From a checkpoint of a small transformer trained on Wikipedia: some layers without attention.
Each number is 500 + 40 x the weight over the matrix's rms, rounded and kept within 0 to 999. Layers, rows and columns count from 0. Numbers have three digits each.

# layer 9 MLP up, 1024x256, rms 0.115, rows 897-909, columns 0-255
476536536504502550500469509548463531494445465489618443507471460529515476491484461493481480551554435501395482503479448530485442484431442488545470504458484505440503501414490496596571540532457483512489583499466484571495465494486474503522475479481551435499513518521520510511561512451518463519477517505491484502421463549422526455489466546513473539525525481506548569488434574556515506453567450500460470510460485483502525570472443465467486477518504524554492551482489525450549505426530506503494490482533559495427556469545500482485524535508450518532518514486487511510496531515495439556521491494536444480565440541480526450523523583529539548509465536479509507521484522456480509567553505575465542540522560509482516482517536505510496527434474517594543456437471507476500509548501522
425547484504480451565517474430494491557440503469437498488467543524465556444497440486531451628446557504566534444566474490547511520485466563510459588513501568485528503403447492559492491464411487588428559441421485441480431538528454473544501536509557471444461509526462491486506525459508517423470513520559523503483467446493477470467504450536610570515542452515556549529462491467478487443534508481484552329517512492458520536536529467548502541517502544439543526493479565440521526532480503475530438460498526525470468560604658454429537467510464488523485519486484521463428477470480462450524465551526503526420474519510472477444527565476506447466506571535534495485424467487487465473526375521592558454480483535520496545463490514560578560485493541509541472523433492583485576530513423
528506473492535523510570512518501505462526528487570443539514433475535572474487460525514463521552474510475495512430445461483519521436555500514443523475528474491474517465479526543540494517575485477547527445459501435500467505542541499504543521438466484472508422479472443477403476481496512506468513503513467539463585537415527497479507501476468571474514520480505471462515475525526474445547470430447386459498547526461487439468553500428466497486595470521527535411460563517485544459517519418513494465501483572456486447511615495487511519471549476491482499580517543465502503539487459518479499429517530500557501558447463467481445478545463534518468544530480493487533508506453520497518474504528498516533534456464517521523518473537529435451508554513491531560435456479510501467480555
447540499502520430497493521501499470522533508477489545537470455599497519548418518472489534499486468588478493553455461522461524464479428490520524504430461453503512574484469521597449502494469494454504529408570495441465496503482510582584505599519489494485482513444381459503586486404493499413500458491577487522455527479461565495501471514460567517476531546435501515415470489480463502453525476462546478513494575555472527458544536442493475531507507502491502459497552551515517444456542506492509519463554539557500573550563526552495474467533498473488494526471491538514479424437455489541508515452546619550465520479478440454541529525467493457504431519516517464494512448510516519591522509511481430486506481472506531468443508569454510477525521505450494539496505428582499501507572465
503509506471577520576556576512542491536476483521454474500494541568501550472484522485484478545455521474525484523503461489549514570465497499552398544528526495527524530550570524498462507449507511453497461508453413485599564571503523469432479504509507549457478462502487503587562440493456485485501565503584522508533523406411475530476468500492500587481543510464547515531454512379519577484518540463537521515442518507499454538538545524502488586467491549450489540514502569389548446501545529503495494468456478535400522539563522510471537495487470566487531542620492504458531521533486512524448414462536521496461492504537455526454553545491488526514468457523434562467474482486539559515559486528490512545500521491488468532537511516524509526485507508460475481508550455492571555465546505
524525550407524476472501539450471465509455483527524553517447495551593432491518551388516436441445415476549522436483448419515473471525535501500513499461518519541506511493449463450492519540514436479548523557511503496488513511539509478485486545532473530520448494569502504501500508535517505556602468479503485547478567488487513520472477474566418487488543503438593496510433532469510545488463498503553453489528530538483535424521450514450477557484547538549523457474518549472469506542540487495536454486495525500473506560460550434483588455544524515505517518437522538575447447463471505509507454509495518552492530528465409466424523503471437535509503545512526503547442467542482494526513496475463425535471558507461471559534482544547487584507491484577525499503468527450542552447458494
477510542458503506490537466498392502449504512446526438503529480485452474504470540488442541434495511525472515527588432481535489534538532518470443467498485455566476575378494487517497381473523486467552495579446539531524505525470483503473455556503461533530505530563522504531493480454575495495520489525485538516532546544575515525496528528496422575496440489524516589477426596421576483483497553516458487471542486447535522446514552515510352506435487502513494507552563493491490480526479523427544444516526510508474530565525439498468559467496490441587471505491457537539520514527508519540526447517505502413506452515495493530469498503462473472473475537552478590510568487490473526485454503500432434460397478529566538486454533483472551443491467509515558463513450524509523539540468476
502508524493473544500463417476518513469467472470488538533474435506474525462558498424550525556410464512478490545464514488552511489474599569570390456514480493485482516522480534411477505475487459484522474520478440427464478480423429501501520531527470524598485506508478460545450501545483455443533535457523501535496495525488479538492475517518530540418490450512467497434454506443473463462508562540548515401538481478475474492477534536507485517515440546462453418558527507535522520507466491518475477476467521481500495547519550533553530452512442490487509462553486507492531504489610569528473534482566557556466485467605492543514515540500574495499510578488498522446472465474514544531519476529518525531447452491419476559494521547513527545456478618494465543541529459564543487502542455
473517490529490532540508512516416475511497523548538496474496496555486520508510490492439496474461514578510426544544490548512477585490453498561480518488519545502515561420504422560545502547494471516491484528477401496521453557495461555504489452532466432553492502462532476469573493467527466466513457524547477572549472447464498452403485597513530516520496468453488542466486487504426545503505534511544509491542512513496490498514554527437430444493562539512474532581562463465484518525575538522553463501472599543510497523489509463534548530509482500451505516477516500569485422503490528475515508441476524525535423536555491560539470559569546507534427459483415516518573474444420492518536527517534426480517469415490534437445492480481484506467493507516518532512495504552492536537458462
457507488500549526505476511524375488506416481440509488527480540501547529487509494491454525545526480529460473526498500518541460555503488630498480533494489487485546494509493466514519446545514452486506562505468376475506528472555509473425473531474488522573457512531492546497498502501466418428503469518501452474500489460457633494478452575498516512537478491441524554472531462460459491460460518550471476415448471476434517569462451505443495462493510507517460427446458476486584518481453473488513529511587537554463488490560559480468604454500459513526571587482495566485505472513463506499452502545546420446495488454515460518516439520561549492549488553522442546509615493514482519451460532583460506551478470451523470482502480499506486539442498554514566522496499522544506503591540463
447484530453491546536540454521510508505456482535512411564483580486468421454473490434461448530555487514553541509537487475513418507496489500553492530489493444485486477478520446495493466512420479501441492456398403484480447485530423534478471538423524556503513545563523504570473545576557531526538539485445472514464504532548559515507531508495531510489466503530505494481504513397506612480476444464489434485496451535518506484626498410444500496475532555553533499498511462501592494483608585509488454511523534531380526512488532457485470465496456482528497556590427527467564509547459463510549413500455497433525457514517465541499533572467495482533514488533480478527549402423493502536507423525489403514395526514460461486583468545547479527531503632508504502526474458545499473560408590
485528530480468476503543496495482511514467545463569503567507522492528573558449469491480531555448504547465478518581534557515508549469518537470510468539462530466546538425470515527507496471469422482433509466490485464546463482509517533525500538467376515495500480545509519517520483497507503363531479476497558549496533524545570489504546498495574449438549499493545535535449535449505485495571486519559508438456524461370467516498553544495481552474453472454551532503556547445498515567513571513505482447529451516516510507586530413515518498542497469473474488546388485459524524474500479506485445518526450556402443472557455514519433474555420532474557576557463466528465504492438524554481448492530508501487475474560552500492497504479498525484475500519438450439539486549533520470526427
460472483509554465517542567504431503430501426509489506487477510520576487453466534487448466475563543478542514543528447490538450570468520527548435419444466446467463481445474518514478495442440502440553540518523506542465483550521552486508496535429437510512469443517523453465506550524536459513576507496497484486546493526440522444442466520521499565505474548482477480446418506501467487451518547484440486491500455526504545453507530491430461489525514473515554468416527495558512439543467502465478480479582485515437495466453477494536508466514493450496392521574535591512478553494520466485485467532538575548524543515480490501457498541506488493491451615560515465485513496484459526448477435490540543502523525485486533494454466513541488463456432471547544496473435479447501554528440530
# layer 9 MLP down (transposed), 1024x256, rms 0.105, rows 897-909, columns 0-255
523467498493493492510523476451545478526519541442511542473502551459547496527526533506529566529522584483517523554437484472487499490437528513533511503527473474527427481546467507425528522409486536514460528492510532503447503465420511500592524568595538529488517440496494491481473513483482535517513382483490522515467522537533449585499461493494442463434481474573479483576476444501510435558504503430520514466479495504535485417526458492496486528526476466466529465472540471536479501545433495564473498533528461479546513414480528461540468461528496488523504497557516511515510493442495497476523536490435399520509521446530540545527530512548485469500540496519574466515450425524524538484503460492496542485501513442496557489493507469500439502563513543539507388514585498474463500452482555
472467458482427553487441579486561530453408497572516443479512388485513499531506449475493472526569527506484478494390464483519510525516545470487491612469464474533462490499455506457486475505480477458539509523577547535521490489507569506613437481512473542432460478448502451471511464494514534511498445489576486575450503432498464547475508533567510446525584521492559489504488382581481564349441460489462527547532484526394501497511400548519511516447551470418581491474458590494491527505477525585559516470554465406502532542509440530539431582492445544514449456484462521472474542476527521497497500579480481556448478435499464492548586473531509494550535587508549512515500499523558488498471550463527527492544513514528405532507597502445504560478490452535517427510475490556475499484512504
477451526444515453514506539501520466479508523530488510530492455429440498537452471506449496511531541493457479460485533525477493471444503432473534541533476544437535491532460463475486525526507496566477535460516453536438419521513442532431444522538579447505456467453517526509500502492535520523471479442537575565508477461604511445435488474514508512499475478439463576553540528544559510566502407486592569489522461441492485545594516546543530460502480462487504479501494499568469511412471489520504490553530443532517474562423398482588503521494523483492437578473504488544427534487505485465536539482419451460497494436576501576527468478537500497516470463495478488479460490569457461557502533472436457502495487475548487463483487555469474491525412472400485482506521496566477514479499553
527545473485441559504474494438466484483484451521516532520542465524559559590510534539542481579559453590452437481560498500561516503492456422498514451506500436576467554453545547517406576548526476516458557444489509436469487484462502519515547480466518509509487492485496467517556459489495532503557491465513514557530489508505483516505426532552554408535546455501515485472465521520525471631556490551523482459454448500476557485511493423620461456519495486471557509545463498462481527508551604495489557506497514520522447499480540487555426489421515491503499524564480519554455505474519519526539497510552499512532497462512506514447491491455489482541492460522493493488543466475490558568537521524458590514529497560482523556535423474429545465464545431490488486551425588434534432522557467
487478500486570436458500492429602505519485514503504495458525565510512452514504505542503529471543557434568548527499464466523560512478477515483516510490491522503503537461514518477518503481575501509481453520439481490537557562487512479490541453557468551513476534491590523518498437462430501513507444455497490513490443580414472506533567546533454544465557464505447423516477429493513513493479532524508486524473548450488543493516502464466541547553480564416465508426554456536534489518443517497528481514480455503522447462491516491459459501480493516535423513480566423455497530571507512512600566457505506448514513487548453498501485448446458500527515467551493474552530515519501521378556436487571472514494553527429467498583501493479572504614588569482558425528511510450506496453571504
581531512499524478524521437517442439512500490546503484497549551496545482544441458510490537472495455507532505494387590537475562523522478532532476519432500473522443455523486498432503526472484504494530496572481473485517474476496517440463498479517580436560491496515473554416435478517494499537454498490457481545466483591523475528486488464401436520534485505493471477499533516524519550534493515470471476472547555514532539413478497427537468505515414454408506515497443463535463539504523504587519507545431465496451484446518431482457502478454450532503438545489428601502478557533446475466535560458418498507485528473437544530474505430473556459541485566450495538483448481386475531473492515434453541499518496540517476510527422521424501472545482472509528455505511528510469564480515490
554472507503497460494555492540506457484515482495567501492555422476497552505542478564517493569468640520439525507460500504516551462498445471513527498486550528485500439572503553464452503447511501556529515466479486432469473448509507511558506472538508510494529468490450525528513550549577506499535506425534435461436524469475455479521479510484470488503466423497492583491522516572514436608389503486472440499513538521455447477575534535516494509507501516483554460485503539508461487464495602466514446488443478490397478536468455534442476487485542519514494468546550477490502436482519537467497477539501563444541549493495517441500533473468526496552510480511404439536448534527471514491532501460515419519575475545485473543471455443512598451552483473472550555540466598517448438492486459
551506496460495497527455529526491548517489491486511540506569521481460452528434446559458443478509472429470451525564465421573424509527440481495520461528480477572457581506472501499470500465546476517533502529491478550451529475447478536471579512459517514464478540514553421478434472480494496542533498595489504495530418573572560503555507483475494559512515502545453534517532528499508456558491512541496432549525512524539526487516495514548461492456460480510486521497475512520531585441504526510564436530424502500514446455457463519415606484491571467440461541437531497485461528475515501514460585436470495569562519526418546423464549472507526511573491450560501466521580416519439517541542517501468532416468439602523542465533461489527568450488480532461502516521472603410482472435417574
531439460547400483452565522458538492506506588531527530503566482528483497503566582493491512501496445524569444483536567494504528507550436489543483516465508498491487524478420493491504560574446497556506595566455414475473474410492497496537469506546526563543506539474523478504447499495548449527486475470568445537468389507520437504538486481469534520499486557503431512480482543533432487473487536512503478455525514493515535529561490525485442593475501440457507493537532443554508535533544514530541475469456412536466481481480504417531448510486567516502502511483591472559510464520568530535482471533525505539548510515459519569482502526562450543497545476414481527568481543480478523512530475474495542453459526514523545445418533458480484539535490508442487500489497520551445532515535541
507538497459528457499530506482493476569519512519495517471514486527531419503446504593412447454477530563514531472523522516462524551523507478474557579563472525565491508543504516440513501508530567473554543542471560536455418532476413468566448495539516486482481437472471530535458479452533552472447509539463497465524496488507451497507461505490452417496519505543475534484572420473489490492465484481509563516594517500587522445468612503532553549488493486505515568461459548520433504414490516508520487497471564490529506507509446506522516540479482486454457438537478582509521473482465545468509493468400541541489546556431527488475664449505455464567477489497445487493449506502509556464490528542500549551510560507559532542501443526433435542519522530455521495487463553473506500460522534
469392506531545455471533495512511470517464530570517609399505498412493442505551501518504505482528514470395506527510425443475570525556437552518588569513562485495519516546525427448508547478482556569570472515583489453528501524433493475495451527506476370538531482462573548513481488492519459550447484413490475489424496483513403496459499457459526493432474548470560437497465515571501498471501539515510461512512494403499516541540518451510495509499473492446501525429476485492537482452471485435447571488514477510503629485499569508503486534500502524534479409479459556447499472537499477500555541423511455477483525437483506541533589496470444545516455504548481527496476509489520502456475498408472533501509578512513508504453434530382422485434491589501483493481495462455476508490499465
525489467471502455511498451515552512578520542483524557467492519502512548519439429545543526569473579529479493492439513558507469464474510477457553491559521506530489483470590565443519553434510511496472528477528511519466492446498516422479581492480462508559559488565450468504519521425485538501498554393464542454472517477562530545494552477516456478510560460533469495455477506549548467631557483481551503479468496450533444445501534465551513533481514492462598488492471572485463551537525468510474511495476484468516531491567466484525513480516527505584448517475518518522449568461514500557463524492468473547427442565470482518492502482484485473491519429456560518492463501568486517474427410416520457497461548485550545443541502514476454530454502451497513473472499508496456532482562421
484454546429545537527489512547444511506537551467520555477510496451504553543492474510531464514499533489506447525514485469498512464525552431513500506474424446474519486478511467506605522528472476517538492467519502516392508437489530510449498535472550453512441405475537551489537470510545543444498468489480567619499493413509465512515461508588502549522467412419462453489495446588519446538483522477449485488525525509522532477541453470505566489534500528544522533456568551556478541473519568497475470558457428505463456495393514528460463510439495505422477541466541536553511538469504485496533494578448543512511508505564487499418478443617437466582525465532508489518506486451580472455488595481414561524490544554576506488464462458447502464507445475518458503540527469520529507456476588